{
  "n_layer": 15,
  "d_model": 256,
  "n_head": 8,
  "n_kv_head": 4,
  "head_dim": 64,
  "d_mlp": 384,
  "vocab_size": 8192,
  "activation": "swiglu",
  "norm": "rmsnorm",
  "norm_place": "pre",
  "norm_eps": 1e-06,
  "positions": "rope",
  "rope_base": 1000000.0,
  "rope_fraction": 1.0,
  "qk_norm": false,
  "attn_scale": 0.125,
  "bias": "none",
  "tie_embeddings": false,
  "parallel_block": false,
  "extras": ["capped logits"],
  "init": "normal",
  "init_std_qkv": 0.0193,
  "init_std_o": 0.0,
  "init_std_up": 0.0193,
  "init_std_down": 0.0,
  "optimizer": "soap_variant",
  "lr": 0.00371,
  "beta1": 0.95,
  "beta2": 0.95,
  "weight_decay": 0.24,
  "lr_head": 0.00516,
  "grad_clip": 0.5,
  "warmup_steps": 200,
  "schedule": "cos",
  "final_lr_fraction": 0.0,
  "batch_tokens": 65536,
  "seq_len": 512,
  "doc_mask": true,
  "train_tokens": 260600000,
  "steps": 3977,
  "dataset": "wikipedia_en"
}
Each number is 500 + 50 x the weight over its row's rms, rounded and kept within 0 to 999. Layers, rows and columns count from 0. Numbers have three digits each. The size before them is the row's rms in percent of the matrix's.

# layer 4 attention output (transposed), 512x256, rms 0.0687, rows 299-319,363-383, columns 128-191
096:457496467475512525588539470463459494538462482409536470435522510596558557472534537458539459590525559525516465539538535504432539476456430526401525461508476426532525493481484556569495543482561398
097:482486436466464521469466444459493452527547476539493511595608523486548593602485514530542556515622499532501548392490448498555535531443552516542442520503450602529587459512487566472531488444502560
096:495521550486444512523522480448473491407593539411517485484546446510528511464396430482461538515476552533488512543441502469475492445546479478489517554508440500407529606477515618489643535472428631
096:524546523493542467468494494480533492504486501533517562516463506460519530577566556481545569563582411477499605481609506435518466513432505443562479574524490482531541549487435498410456554524437368
092:574499494529434540515516562498527398621453514445527481488560503492455553657545468471513440539341525504479454528509470519523507525466488557478579518548418396549504529514388500444546494479401414
103:467555483497558505487452564491554507534526415498486692551460551469464512518582472530479575454477477542455464498561543489453468556568494455559502533470532476555476565544467588489534555418437539
095:457457575482474590454455567476564503412515487445430477602557488481576519490564529467449505498470541490449597495555521529490592509566591511416475581451476459514502494501508472488586426452465503
089:491504526500618494503555487523540534403465492511468537556400556547474454531572487533525442484462536495565536464495617526476425491489528540564500531505436602486517550546533399404486444509427489
098:523486484551492511453569525514554488484576490496377506510463509527530524522459497462498531558530498509482516465503504546575518488464477465567546610443495573543517548482460474563548483514583443
097:390508553453523495438529529555467482525495534463454404502497615496482404556570542498514457553475544577466480439523494389451456524397524444512537518416557500426560500513441569502497517563461642
110:499472546603498490452458561489496530473528514579532542633550488495502472455521398500440548529494360476451508491530511539540466602533509511520555525459550517565510570452512475543442534535380479
097:471547467547478439455552606487479460438492534540500420504497495517553532488468481578527486558434469525455503514431528443396489471482473473403532551548433395504510422429522510533591547630516576
106:452546415514494402513389493419497518434454489516446572553460609537498533440481524487605485444560510553453451518439501529461454539489480497546404451508485507495474484430550495507518498495439535
093:456515419415472567478468513499447448507460502448508536537497488448471517398574498402571539449489473455571427478508466506401525461492527466478511549540463545533579497482507508382518532504468489
095:577524465427506485477432574621451494489516485485537492491536437500557424475559480396566506505514460448498547447559505523497416417466494546576592533598484510492500508434566601542539531433530509
097:510552459565459478526471514446564490584467547580469498532477515535450356532554588448459564524430525551537427478615440584506572515519418477509394454463531468473416529486497439500474525503496544
091:413543405503518441503481432482527490502517455495550504482500452472409454566579457481392479555506448525533424601458447456419600555482460473415450638531460463534512503614511572454457547578575479
101:471472536473546498500510511507500627362539448509472538531568523457545430452478464439507475501544526503490531479398454552548484410449502550555491497573501427436590534585587607552577420436456510
090:538455463484401502503403534527502522478434461551569470512490590462489431514444341503515525473467517469465411607480471541576576525490507486374550525536419584477480594628525514486521481515496434
107:484611519564472555426479437521460539523469467542485486583465513587541483525508530473484593665544442418492540510508474532528531501493521546536386500527440379500558459539539584482461552476619526
094:435564417432434505485505423562533467440523546487526570498445432577447508456469545566452525473476436491526580551478523492564487425555514622512464553530578536446553466532421548496520516445510492
097:528473580545425460518471412548560559441602578619499398579521481466478494538497516568534511516475509419488489456436400471526465569497583455545446525436536565560464494488472459503562447548486514
097:509465529493540503548549520477490490502494557525427528430486561488509556462446475512488474475468503393430448557524530461413459469507465551476492464574562420553466557587421516463501436558504447
097:587474513564533570473531507475499588554396499532472401491449530520506544497441604544521482499444503464432479485525570472584472485483590529578463435460523494538472467547551545476376513490532428
098:522451495460466535455521603515492557503519515483474522523514499508547586500491559489457544458434576448451463478453436477438578450579520494525489445535614553416544516475454553526529509411529535
105:471488472513558497539515475473426482456547471524431446508449525510516510455440533431508554536572578503529511494452503546584496461514490367513366518437542504510515463468580445562493551653541445
099:522453452506460503485520420488552528496442530422472387485610512580567467496422547449557415490496511451506520528465536482469575476443417510409563458462450470422538470499546435536507539447538521
107:554525482476585433514501570480445486501531478464484539549481564505524483510443478443543488559520421521517382492425466476485546492509470388522506454502442500522588567444603534466469464509424428
105:393442510428443545499514540477514542527477407449487426452518406515483519474556498499521491587525488481454498550480483459451566468498470505452486503488479500508490451523491579588537543486610495
097:483552549520549506552556520452509460474523411519517542454508571465542468485468569566454455436515474457449572484491464416454470506540474521429451491564469465558462523481459525400542489616511485
109:485501419521474473485462537437526490515528447568480573479522484416553474473522461529440503461548516478510535484526496646547548428504495472482483475537451479525442539451530515485561508484510469
101:549545386448500481501540477525545590578458490401579480373464467452524522531481558482450509508480525463491495538544538532369583404573372510496493531426454529517495429582431532503440405460580544
105:547410537479465513451450448504453550545550492530433643444479464472418457453440513529454481482547506486544523448518522579475629496483419548505469465491531549544467569480496546429458490407424491
110:481538602508463518623569457607503503487528506435493489485565488535546514595477575495508499561433548472497493534463400545511492544505515470499554526546630514500548469510420462474432392469521438
098:545529522487481477511458485520491415443575434488485450547478497516558460588368490589406486568496616503559509471526493530498458538524510550517454418547484563508452552537496469468555423409495543
097:375536505519493504490513477510392501506485449523457504494503501521420535473568454508536468520519516556433470503400512438508520435477528396452499512344463453511477505454454446508470417473534446
103:456514506524509473485453493596538497446474426458434449479543459548498491375454502520557575508558543440530503512445565478482424468497543525464545551453454513496511525480498514536475502455558472
106:571480553491521470457532583469465484467434508465494514528428484457543557427518526446564540564500486509391528437553483545579467522533563562508491412426479465485451488468478388536548495511519511
109:509530455470499537479425543476425420574545516526430460405456483463485534562513621449572620558546526543511471516506477423491564536506473441530537492481502507532437425548517512531424517421502549
103:430432495492559490375578366485535526541527452543465510446521477424464500530564517439483554527462543534456527382411596501428439486536626532578500533467484532568482465489513558524495549575510605
101:481450481476559489560540485432489469462581491451479512431512454465507502581534554506520442444519550570465526496480557496562455569529447441508497494483475538516571477490446460594566455564430506
111:524486531598482487560516467424476426539463482488492496464542492448442461555420482483477494428418523493470448403469473473484429534389465487562602448482439594530373622501486476594519461515482531
# layer 4 attention value, 256x256, rms 0.0703, rows 172-191, columns 128-191
093:564438461437391429388490509490505502559471540438456536502558501427516522519515525483440518582528504458571509576496546479494544503523502417509625467571477515454532465425498508499464476577510450
095:507580536445505535440507551481379437403435449496472517539526626469554488536584502558513553445544596542516540498468542594486512552361499398526439492427482530472493527566461553429518483580457398
090:571477488589452418501490482550482504460505514476549507441503522556562473498499477490421505468494515512515525540540527468553498534553332446567482471494511479380459512426367555508506579544535578
099:548501497465398553485450425537447567532439476488504590456528583529456621399501532490592537466550540476577524468500480527402465524405463507483517455486474547376581518493554570438516461501439527
097:467463594440481493515506425456515516494517380442486398461476518436409385481519478457471542516517509479523472533474608526515498485476580496499337475564419562499507427538522436577495465531539432
097:581564552517541512488457548456516600513477527534490596446516459476559546484554515481443491417452595445536521486529593581474579416554537407444492541547462538492497447504553511596474463447501512
098:568511374461475486527509501507457639532427484585509537502533424548502480573485534438456648519477581498459467525554455472551498460519508499439525477534542503482466451396461557508525470456428505
089:494474474523479531469511494455492422482422427521512483529485522487486482543400417484418442450546521556481416421471521459414526461471448505499481501466425551532564461471522462486615539470433510
100:433494574552505472496517410427438517489407518496466538469405495499428578535493497507502449492548446437496491420409451419445397520496501566498440591540455563534437493444423451560481476517523556
103:496538474396468515501457407412467496553564523496500517491527521497465386474513510506457525405486542483498531465512570556580468487534494410530460472558434448431555546604424554465498546594627495
104:490442513489570512494492530465479552460518513523460483479480515516551509518451451468566546482578437444503490628479529451449502486548607528487527557583553461536580506530459432502486376451489397
101:459541509513493540450488557514520519565416433523493414523614542496547550469492409564468530576561544433451570459584503478522495553503571487501444455501486478506461534400502533468468498510546506
092:400509545537391506416538574492466525555418441496442563487545492510525554498471460467450484444515575403603579489501475397466477392541449603466544467551567485601521541499504478549504507484547491
092:472488564408494547550494609429564453485418562494505480536437524539509535528478449565524542552468470448586434519519502487474590545457446548419507482557551539369485460486377536505489484525423464
097:561467460449446498469454525545487659431487598495425417517452452574464567531512505503484440510526443450507470462563461483562532680565474528493561413538500541508529424493510570487598499530466441
092:467528530478466484585512517486469395542562485448463548472535510440418433342435559535562492490501490519445492510549515540553412508521419541592410509544504535522527470421628517509559493494389449
101:427577448436460538489515478530465510412574493521459503531518495605524399508520532460453448418392469437472476487566530524422560397470485519445470502504522492465447455482399476488535515576479489
095:487492450507504480506549482410502566507540488510513476531465471508554460468508601473428513455507438505517476490579512517542444493522447480503565502423472453475486514442577434541427502520464526
102:518504494477393543496406485555501450548483454517471569441550624457468448466500419516558411359503561463446472465419527480481574516537489519497533462467495544518447522501432430436471397618623495
104:544477467455533536447523460549552414546517515548437493419562473471577496578455473464585506474483529484445504510614531468479635445472535405473500576502483548530596452567473521503541508403538483
# layer 4 attention query, 512x256, rms 0.0801, rows 384-434,448-498, columns 128-191
075:464372541469494509425448550473593535443584547479464511477420516502510492507501520590560583467488457521431469429552482523501496503385510470509444482515476575477501508613514585504472564552495570
073:530451545510444571510522507494428411450475495491483498568513604454473471504418467501441516563503484518478441569549513528498511506452541419492583519388492475430539558403479468476573446557530620
064:517562518479472426547516512559436399501380543506547559492603447526516501494520527450513491566532525467530509603504515536414474513533518509387454578513474423559536556470448582511473499420501486
074:478593516529409527496555550596520488490543497538467521449529466436529475547458495508407499381490468460465454502537511502505479540385481470545586467436489542471440452537524482398475512401527489
077:527492444511452517539511523427581512530539514479553446534489541500526530433436526474451558443451388506474486454534494505507421493471504467464514477465525622544520467485547452449434506484455505
091:434542487515510391525481503532498523556530551389471483523446456519436540533550508523550443554594470551495551539546467517489521460558425483407459593519510491576428580495475538502546485459496457
079:478478485569503624495449507441505450411525517556544541485494500519524562469438511504545435440537471452449515443506506522563649535448587480452541420428469622427438442565489532461527464435386502
087:546492513479422551508459512516504506478459451552491530440468420540528463485488479530509523383497508607457521428498459334553437533470500473486495494503544452573573468521501455549500494449514512
100:385494387546453457539504396486460473499450516488535541492469458572543490476499517471541509515506509545500553557485447381568469575566467503489537536366608518438482410406527448488544493533491460
084:554526476592432466412570483470505510493540518466483498491444425480506589500620526460496460458523518545499455503479514563463474492528497437413338584497623490533504449515479483443537453474427586
088:514429516517514544409519569545556547513472525501446570485527427500545593468465460545443451490540595505541542428506529495411528451527510509497451494475501440502440486581434525563496573450499477
087:445510509420412570539485451566561536497480485559402449453487551459442489549551510483625464472446431539473478459538511501470520485471481484503531491498475566530438459458547406491422478565554505
085:608468436552524445531474453555451423449439462429535548507520469497531505521513523502494430531530463562588391529605488456438580460613428628444515456495545533568470528545434477463562398504552467
098:487529502431436501523493506507468490476527556492403429524502521542494531480439419487478500555539467502552468481528537501519600440521492451541469449523533516580521390388516505447481411554561416
099:401547487446545393532584583566522499501494521445530447512464467532550460602393499359510553513518491616481522590473551451545571523562542471527375452531510485441543537562393518495518434570454498
087:482514478502632545541579434500484517558515469538547499464572613502513474475503524483516493493488478458519572515541507482485437519483477469440482486513608481512445506524484548524554513473357462
094:502572528533501504479545466512592440566440505562550446572527529438527497561536543447517473630460449489458500510508467510410490454536534528469537541485575500462448433529508417562506493586452388
090:503548488543466517582537496528609617473499534458468448489463487491472496589565479566543496433523581563540609442486546428445459494505451504471537520406584491448602507562536499555517481476466520
088:613576577574460492561527449564464491471471517617527509474529499506510510510495491425516570529535549438486584456469566524451415560521564498467456499418506579548493438546514463466473563455477542
099:387544493526462488545509545431547491527553488507560548484467567532561544507491522467581452449380465512436481534457474506475565527571519508477531547504486578562505434497482461545563523426511487
101:518575547502607454533490472444529524450506465516572491554509387543473528526464525519499560542553515471593472469407451467552466416438461497487500499555548423506472514491426510569614518502512489
098:455452473534431586486549564406487522503576501603481508585489487356421512452447520449459472369478494518605519389591534569590519524466482568488557472514493472464571413571516525567463487458562482
110:557431450514435536512500484458498407506496500509445416561464517369503580472528532542395470539484581470462453487584535498469485484525550462498497469482536441537444431493572518540432500539531496
090:479481597415449584502503482544464493485533476458522449499546451555528431465465428504444493530533511506504465554574522517471466560368487494546523470509471453470489598432434475524508437466473525
091:441564474525547598522515534500560502623457571563435453498514532506501587547492528487486523522462561498394515499514505398438487487481563414492457448543430440408584462492527520483494556521475506
092:532549524492435467428455448490491458442511404517508504486538442405466566520534469548525537450456544543478402534522526511458559500522501482494500518522544506512529465483557457454542507529399518
097:443498552496526476591471464501465542553601495521475536524510527505489514526474516460480412608454461528580407546567512526469506502561452514566540491410560570597451435474515556461461488413572556
092:497336532489475531498475416470520509514557522564555506518531435412545426515482473439437441561484511570448506470371497394403507513487548547515600512573557502526432535405593482500577520508499498
102:565508486413526507416580565452502490525476575495552550446439424531515472594452441465554529390523538484521526577518455449534526441479364601438499486530473582458433523427516557578572495495504446
098:541527462613551456480451450573514569573557467543557489443475545468422516469607513502538540586601500579499476554499503396415551497427420475490524514509558477499549476492487464529422453502518489
102:505548430546520484571530475527473435575474542372492466464410636505531542568566417483484485548534569459478442529443615522517480514560431499525539444448466493502530499562433531580561512541505456
102:533440409498526486486447494445542503472414424513563532499475497441535588553477564521572553463436449515457575518468398477447587404526491517526535563543493559544429459488605427529452571453417546
083:524534583523469434493510468460384540606491515551516552543542464489606578445498495455590463499493525496490519450543484523456528524553569488511509582629553491477464462527570470494510467401471464
075:471456509463508544402436567426554522492560377489466367472408513501474387466465514568484561390550508499466429400537475568518517557461426507591574474516548538494536473497476504444462489504593538
090:531479475501371526488461599581539456472492467563566457529422528496499404546476477461388496494485527452442463482498515514507459464554460483469569484439498465480503482477546513467495595516520552
073:478546648440591464503541406555472561570474494404450498552493388449561577557562425594524555544506467547577542587461480507534515500491514509535326480491479539463466447576445536528493559564505390
076:538489405538497577523608566530512363476505547449411491509558448404426465531444552449542583542455453444529537506509598485615474522506509557578516512602427484420463466523488537473476589473494482
075:574469597476481503554594530484497517468543501520585453508480447417474415585567522491510405512515430453532482486561462529507509476600532538509599449670481438515516533409526444540542456548555518
084:469527439529451382563503500453524512532480514471444547354504452529531467439511498443525518527479552528501546581517558536572532493488491464519404540591525460564572530514515545509468530558562494
087:508531509544552530498540475534522504520391510535423566480542534495534510489510439470575592541426514530526574508477583457528475532500476436511438498540468476483418503523471499436501658433452517
089:496449460565468467452514469445612447537535394478470443486503555570438554523486460514519532519431538508509579532586582477492542489492475479442497557495507552506507577566408643448541501486476498
087:504539522412518478511480552498415524568532528584457533527526543453581520560476486445511490524583500531464496491543454462471498508468487471468462542551422509526505455475558391554521426497438476
087:502523516547401588408583471504425435493413539532471438430531492493493480426550490489486464543442464548470514540467554496453418554487585604498435501521478529570546460498552515546548526483533565
090:503574493432494521559592439460567521411506563424549482491554489452506407637452528433552482499525546509459502530441521559527549488452556432521426520462472477484502413501496481437526531447538443
092:489574565535583485519501553524449514517580417579509504446476566479525532505560486433511519488514433503522532539523623521498521543449458525480556519543484424440471534470617635478586498427440495
089:557527526465511488505524532534436474414454529498556462585467517499518499535551480522532536549518528393566493467492537565499457430505449501463437498502586527540515471535492567517535596540481432
097:527417513462491465485519458491656369512457579507510497468448485418548376467529618454524512558404518512496418476503565467427461464537538529474473545543492406442530435523477468416562456366549473
103:614507611493519492532538521498508421458526497474464443403463476523512544590424518442574548431515526534566495467563479564513475596575627494446505515541462441464551607486463479486434485529355459
107:504517479503523514494497480502580496440480474531428501478474470475509496436511512443453441500445569560369599437488524514481538520545577464523526513598484474508420385533490542346464517464415523
089:483525442546544579459483500520515526532444437510555487412413578498473522477468510509534477606475528389456536583493483573495488475512429542503446598526545473459510451425475435507524537445637500
092:575558494501562359502497511425529514498605460390454452499516542525615503393529561507537586490561539450533504403516540540423520476511531430452504490451502465468556455539435490401437500544519468
103:517511414519424427545565537567425562458419555521600523486434380457495498527536461570545544534456432566483537511488539474493432477529445517468447467440557459441504446566466493503542532469475486
086:524520513473466501496506597485423566471426536524548507448542464496633586514440529491474571520499546485479521569522474462520516485422468487483500433538526529507511444559537422506581551467493492
093:497544580518536570450506445442585441487525500550496487503496615547480536543498508449450492586548530471502515444564414477513537473561519503551528580513464553576441541355505447490480458512532527
096:502525532520592430449444503499484448535531502371536650449473424443503585489543532536407494485438527536525517576465499525540464447448504566498556502485471487486513483521586546495497455551539459
079:457524430476510473550475531593479481481505560368530546436508400547546544511415539546506487440466545499510511463423564539551511444504508502531486457460566460536449501494548469544481521545527495
094:457452655461518582531479427447531416550546488551399486659480552536490521520496476544484419532475470531470454515529518469483594550529527517505500479586484522545479524468523531519482455449483534
094:445456566464505532507483399482569443463626496506508576492516471507512568532575556599531505427489490560562485510568486418490531581442445440487492476540494488507436493569524513514491519479441468
093:563568480472496381566446578546488552458461453457510503439559441435509511539471488539444494567528559513554601526514545522475447370442551471477455525518444542456521492555532451408498446544509535
093:386515478517445461500493458472440521535540575571517567446452570477566564591671474554492483493444524507452499449540533469498494458491459476538518378471541464528492525575443503429533543446516464
081:500438522443479547466501486418572462454476522564538420551489567513437443547470470421399509537552588555472472426472512453563497524481449456436475488441566428587554549514478519512531522484479480
090:414515463569438518511460584524535475563479512483585413529530488483512500500481536450498574532520580556456475431541561541476519424494466572417476491521597561591489541499547472515548525454559394
088:523514526510498434532500531508520511485520493511546449447514524466463497464417456538545521587527527498486593511401405568415474477463503507564518518491522522553548464547557411534421546456555571
089:500511406530467440554441530494484496545522456486481583448483505557511493599489484497538530524498483481447434551548559525553457499534525511479491603490429392574437546551464506609442532463492557
095:546432606529470487481538455513436504478516485553465488445439450572455544557479474494519470463481527525560471531587432526531470539510460504518505468477578482471479553549415459424504502506490495
099:529604637452449487489552588487504518452470501528512435412445482518504497490416473497545443470452559428503458578544408461465600483434518512431387461566485585508510582516482537559525489493417480
102:517511589528488471485529478502605556527501483575488497448496548552492462437602509445482509428391528491471557400525453418528427519551416466564470457470476424460465499541517461487463457574487545
108:467500510472525459490497529484451453516503430628460524520438466468532508511465515529447416473484531560507517428553421454443552451441493512553515559495507573571519520495477464437478460442466466
103:474454529464555406422447557597462543496509579469551408583564428457523555558460488500426413521443483527509519576403363397484520482467544496502563466568538527518452527423514563518428492521460473
108:585460478513499619493488461522562567473536427555534439443492469529456468531384435457567449478515575456502470456513438506605508528492495476446509489480521622518537535532548475461521510527511558
098:480521541458558598558500524524583443498498519497489434468478634535465504522558457433538534538603471524449473539412535578532551486439515582497492614368508573487517474498612493586571450423511509
119:480598496567528431516447528535496553457466490466526455576586424525538562496452497515557496502518568524557523549556519528575573504460562513456567502500560540556510574482467551554488471548477522
092:493425511530504470543578571612433464432495473601543526494500482478468470479492418543461520439426521530502521515584484506549509479477502571494444461501455432471616509475579515530511462517517427
117:526541486516470473600428508525618483442462513570401497492426429513424459512545553540453518567484512447415398536430515431441481445497522440481561448521527415464568586361445425518530506542468482
108:439436529462590444457394457567575448484535530456504422548471479510513480447558542416572514460524518454519524503479563535480412545415502571513468450457461457478403441527453461543522528515472492
100:437447589457542480522476529453490483525561499481455494541568478469503518451470507603483516524460455502515518482553520535454491572534458517424500488550532514520547411450643585467513491447549511
100:548443510471567470575475528402528496541502571493529501486521513504429563481506511473507628552493466453482447457501545395568471479485500466552539501567505403526419481572490515470467432494549496
107:506503586486521566550503492472518621461541429462478531493544461554528553538495590572581570436582562639535518423543463502456497535410474548565474462511577600461516588509528405531534477487461505
099:542449473443470528523477555456485525559461511435538547464513411524495434529426620621607409552505503485480486399471499420507465598537484566427490493538555544530475509522586496431470551523492502
101:509453406485586466530543560497490479511560588521497536495468540403561539606583460497566495510511622503486535481457584515473518477493484547551431501526549494435436472489588535536467466453578567
110:483441508504430451519457480469516520487396422531570540584495528484461460483575496490487421509525514458451460535425597397408451486472412524567641508581486524398504406556472521413492519570501526
105:500461426491538468516532550670566550510418502435452495502508568548441544602562458506547472617543530458466533475538501393488461515481566555513498557506454493448502522515519499467514436446510482
097:500408531530534537490553482504500488543417522533460502508487476559471493507629467475524457562464521510517512516474539437455461520505464500508490534477599430396507496402429555492488475514526579
097:567457574526578545511497433438487409524530472486479463464463519582415512466518480420501457523536468509495519469536560471463475548488476553470504586555443550507437475453426505437424472622449500
093:388532416463456447466485489572474562474450528474573553472430434465524493467569501557529622487451503472470538514446566544525422489421426506511515479495473425425526492511470455519512531448420438
084:510438356445515473475470478468538420465443531441529557469486510522558459506491499580469508519409524504516548460411434530548474551498403398525445481440489441555489562438445464423528481537524516
080:527476513506561467425570414503529518549537426545588488414470616456376376437439465528466508485511502553513408488514461525441529522538550483558498558467530441465510455528438561469496491408510512
078:529493434561480491542548546577425537516443518445509472446499535411323454481415436434523510465512517409474555554562594601520530423520493545463528515450493558435626490486455538508546556592465553
079:490520484452493446531552488511561442495539513437590536596442421487456562457565546504569458514428466439525485538506506570511491482510492557513572420512465498626510439473509465571564520599501547
081:485492557499555519394431430414547547551544533580448560514419536530456477467575504445532560450442505466462348522509492485520501568530554510470548501590486460486511494450543544443477523520522544
078:573511544492456523445507419473547530557537450541587478499465564439459420492479429407507483493480473452422483546535541518379507505590506523480553548587405479483471530516430450480527553515474470
084:522347445470450560609619526519558538490467437518484521481553421508497452578487362441573523485557422596479507584546533500511573457545480466567479559503522466530465561494473578471526422532545479
089:546541463439503464501529507508495516495478573417407454467555514474529456459477501420481514528441486474498499516485558491470491436465471483584503492469443592529523500553475510472535449517550471
090:442427583476488638623541505496547480521517584580479489534588442523584559519527492497483414565521444490491490507538566441440542528532472516569526511534466469505526442564490444501523552376494511
089:516538398494474549517536427516476505422532527593422505531450443510560510503514516463561474466482496562501518542590488435561569574486517437448487513476512449522502553557517543571613470434465465
099:510397581355533592409528447470529504555448508538536427554486631540483581503507432502431413506489526508485450480563462501465469548521545487527521487569510472463501584445540554489508522507486495
105:507537432453536544503456517520541463504429511516436355485497502450561536507559508504527474510490441509532554527437537559555441491456513484519556511527423656504469434393434591494450520488433521
101:502454394509536477475460510538540404545494497465568542476555548502473473401449484480536462487504482437578502488398441506527516415419514589614433509493528489546466503509523447490526539500624516
117:568588618558533531535507576510503498543523509574508516433500495511507531459368546500589624479480466502479508450644529510548432560576501516520562550545504497529547593447543541487447502467408547
106:496423462547448495426589578505490565527445482453513533497496474474463451428607421451410495505473472508456491461446534517553557542417461515502543551505489523451493414481524505453470488432439520
103:465464481521611507511458647555540546476391434580519528493493518457488543516451513465519538485563432512487498496512520512486515432455472560491422520581483510469472430530382522496524453579582488
096:422506445429529400518489495518475591523586448431580523597461529445587501466412514495490511517355478488545534543544532459434401614443550564581485391570589450487476437468517508455501516525517425
# layer 4 attention key, 256x256, rms 0.0833, rows 192-241, columns 128-191
086:560520513396497463569475449521590464493444476513504535593509448450496422500488489505478539380419570506542460497502432389526527542494526446419532498569444559531554527535462624526487540502464541
063:522485497428452498568521410555543437481511414565516468541490530510473451527506556536482391420418478573611554481489514472510541482459565475471538454523455447486535498550507521434468469480522510
071:449546516545527457488543507551475634502564549492506486392530530557483502541521539494568418652501485506502520591554632493507502526507544554549436518525571451454506519526573415503448515511556472
084:541470470491568423528506558483593550496459546506534377423530512599396462451489524530454538547565536479506547470471513519464461498432474474474421574503466562499609411552492523491379500573446518
072:557406551546557444540441403578571501508464422591519498463471538540487471536564460444409467505546504545546572470432406543464501430503490525419494551512458587484515457473494517551526445515511417
074:474494499589487495420479511440468568439561534500410522529502459478546547445460541454559525458463537473507442476543486484565555559472513534503590539435546427445539534439518481484555561530490452
089:475464584521442487463480427534561517490437529508464490541513526503495492476527454450577531450469495604520475500456540594501556530583446500583596529582566536454453559402526511494554512470460436
083:541488490481553512524523547530495418458438553486566516465465543572493384531505503516419546580562451498420510493477499557431459424468513548499491430570449600518445453463453469531364494495527502
087:526520549558472563447468530451517556514549449558400461532448435476515476472541522567408538441489465493528507486605487455548506504512470491511520561621580600523455582509510478557610551413562513
072:525486558499467538639580422509480489421519521527507631544509524581518396512468477526564377508537417431516497492548498418507429522591470547468498447561475547493522500434510429543481523488494598
083:485464490399368490397618440524543528478582505448505497407453467563411477481523532388561489411450482512538531630484468469515508514519521556512535442506588483448464450447513501434466502530459506
081:504510519553487526412435508512510469512553483523477508525583550478443471547524441455528599466481558527481480566496492507459438474486501559512547500477545415504394514518453610440600566423505435
099:477545527586368471538554481514574436445586493484610537438446483569495490475463527491598499420507503507395467494545466565516415554498463489424493467505563395552559574510531492427453446425503397
094:537427429517570438541476499443515391555351529348496458506515497523479504496442526520503576474558467524429466499465547480577404426539497550467504497478504501522490497456567505555382500510495563
098:416453419586506494495496400442505440594504557486489460494538621584519535478457490424486483523464390428448416369489508439520391480528521510486508508522528445560493613412525546464466495549496589
096:441474488479478516490509444549513547506310475499408537500461566438445471494526478488487523532553479483387456495450485515461490503416454482498415445566558563527505509515442493549476538425531491
106:542529468462521547524508486529422557621482516535433471553497555548470531522437331412491481490450475483460569481454576547509458534530494442554539517502489525491555491517423478453438584498517518
097:425464498520460556412560421425495499536558530553472440416501445462528428507532519452495515510515424562620593511465641474428496463545541597434554564491475539458582548488537495490503551471407490
105:485473488508496501553545490542548468550494524568485492516511512514536506490494509459484468526559499512573530469450525591474544518482522568433596403484453466621510544479552584500448486487512507
098:487525476431526439513523495459553553505533495531491526477374596494506513491518591461520595546494483477441504369446470409365498404518510452555511473503519405470430503469444519535547437466473442
110:501497509498484574531463548425467486456517498501464556473557504453393502579431551460472468626628507460520441533615552481462466470507601491480549465486426544494571598405535480523465474530487538
095:586520469446557493522507539503486467503447495562464667575505515557562480487600399580553471453480423538526496428497538547469456521455481537376506486467539460423468567561475494498401532456516551
117:606573544527485452438487550513409475364439514458413531597502427396499493549546527586454572541421520531484607597442574501459488462564512451511566560500542440498499579510478495420512556475519451
104:406376410507398522508458510486503550516526434474545523401559472497487505510448539487512419536575459540470601534532449552517502551509520472504476454501501498525504519567568446541548448491506472
092:484624531571550511538483514525444464459499654496490554577591442453554459417508565509575511586536531494556482489514511475532576553476460441488442532466432601536475426483503480410523498536488439
096:445489410543448408513414512436518517513493544538559493556502475508495549527600569469531433480519464425384545484487510466403441505516465489468485513416539578477506451576549467437579408479512450
098:468476449499474479493520474466482532492385457453514508467595529483471492485480529416390454550501487491498453510447522521525543469477489470386411329433455474441476563456475549511561473537444463
103:414520500562491471458421495553468514400454543466508488545576502521453573559576508513541522466494455541514452510521534494532539500400475462504508475559463435527407569465501538503562485535559492
100:554500542516494539482442482468574478473432516472502522507556474493504455387512452507517544521579443455509499490574566525485475584538474415494533490488484533523422472583471526573581592459399483
105:506502421493507541458496492460488464514502412525441532508368541417489476560515443506446524446429551426420518517568505517466470488487455556437455475505477503522453404551449461527464479508603404
105:512458531503454554499546426463514396428436441473480475507514478432527513462476477491442579406480526533390410566401502462456502465471459521486450534590501505389527534434495539495578498521529458
094:510645539503417520452424507442486519524467497423496509560450648562513406446469500476471516419478523515367520563484454513495466588506527521420486477535539504526431427557436508500436522503565522
069:423597365500489543499486496562491534497536522417407545552552397369545505487512495404523479478469495443473476590498496564575429487470453544525468498406549446553585534454549444528541514501473564
078:563423468422460447541388514526590442474511525523482563528469460465485553475510481525445470416506568572470554483430449435474479500534466510496427512564443497524561412515440562430445449452465500
076:521441607505553445484491471553522594577490445564395456495365587402529494539505479526479477495434491556536440492514474476423498506498515502551508483564472587440505542564434510501452443498442466
072:557555535475512546565514490469481473393455540502586482561502489547485529505526499503531530547497455435510575551533508483549509544422499541496466469409524470516473520476550466474536552463465505
072:540520474515480426520498543448471518462526498472534408448405462437515530431490535499361534600581430465431425546493448550405585532432549527437500491503436434591490467481533522500435439533610501
079:525461509485582474558454585519469536520483530486453509413479532519436524513503478473466490543478547502481528506458530524500521467501556580443458609475502565432525488533506520390410459517579482
075:494471483536545493456548465571530531506524482497447469419551454485500504507470564576540423590602461465554480432539564549558511459488429535554462495431497512476380536522542545528589521420453569
075:480478555529377545500528494512405523390587554442484569482441474595498562530513507556504451491626477586454405473507528432493557496495479468575436439573604515579505531465523444512508522472543451
077:546528463524570483526487582515532554486432450481535517466441534440433558401571520531555488559452461528530511408500467594538538483466521542404454561427492491425571505500482468401393450519639436
084:503446487517489539453481603568526577505508460573517550494529477513324453477471476521419493523435431469441551445442533509460504435501611482525472523518593518535508430583516451473520478566593545
087:408584525534561510425486522393443491518572539500428545486478529436556485549501456492477501392496514530474488522536437495527643569493510514498590449476508505507453462485503533504543542382439450
090:531471520471480498450500424534479517494471528482505505530501537538562470486540478447597579493555520538553426481414456509508497542603480501589503495565515434486515486390586530524497543469422544
090:484500539521507565419496534482535489546578404454498414473540465476536557441545512471443476523542338443599522481611550494541591476503532455589459504527461584470526434428450511513535512402537520
092:474615477624515423542511543521545454552572473530471581538481483565566543500539486511458489513542446422446499577525460490482543468584524423549599506552465466376505559437498490516484499449397526
096:433517478480541442446449382484549451455459460454422515492438555549465442549501510507508440452510466586406535428612462542358470480539461518465520513447476552548453461554472383547501532448505465
113:529456441488568591563441477495479473538538504351469509510507415497468528424601562534497502518490466350470424450579492570511526463570476449476496548437517552527518518478590486560439366494545537
106:505547527523457508538562410414451512494423501487482523570466530553475484452505460519533442573545540519512541447498481481406441461531519446470514425420500490448461465536526525436455494509573429
098:543527474534523570503533477474473570448527490489422541552506464524532551535541414425447514514614466476403485511500437524578468388452478474478525460598489512482475438503485459416423449514478484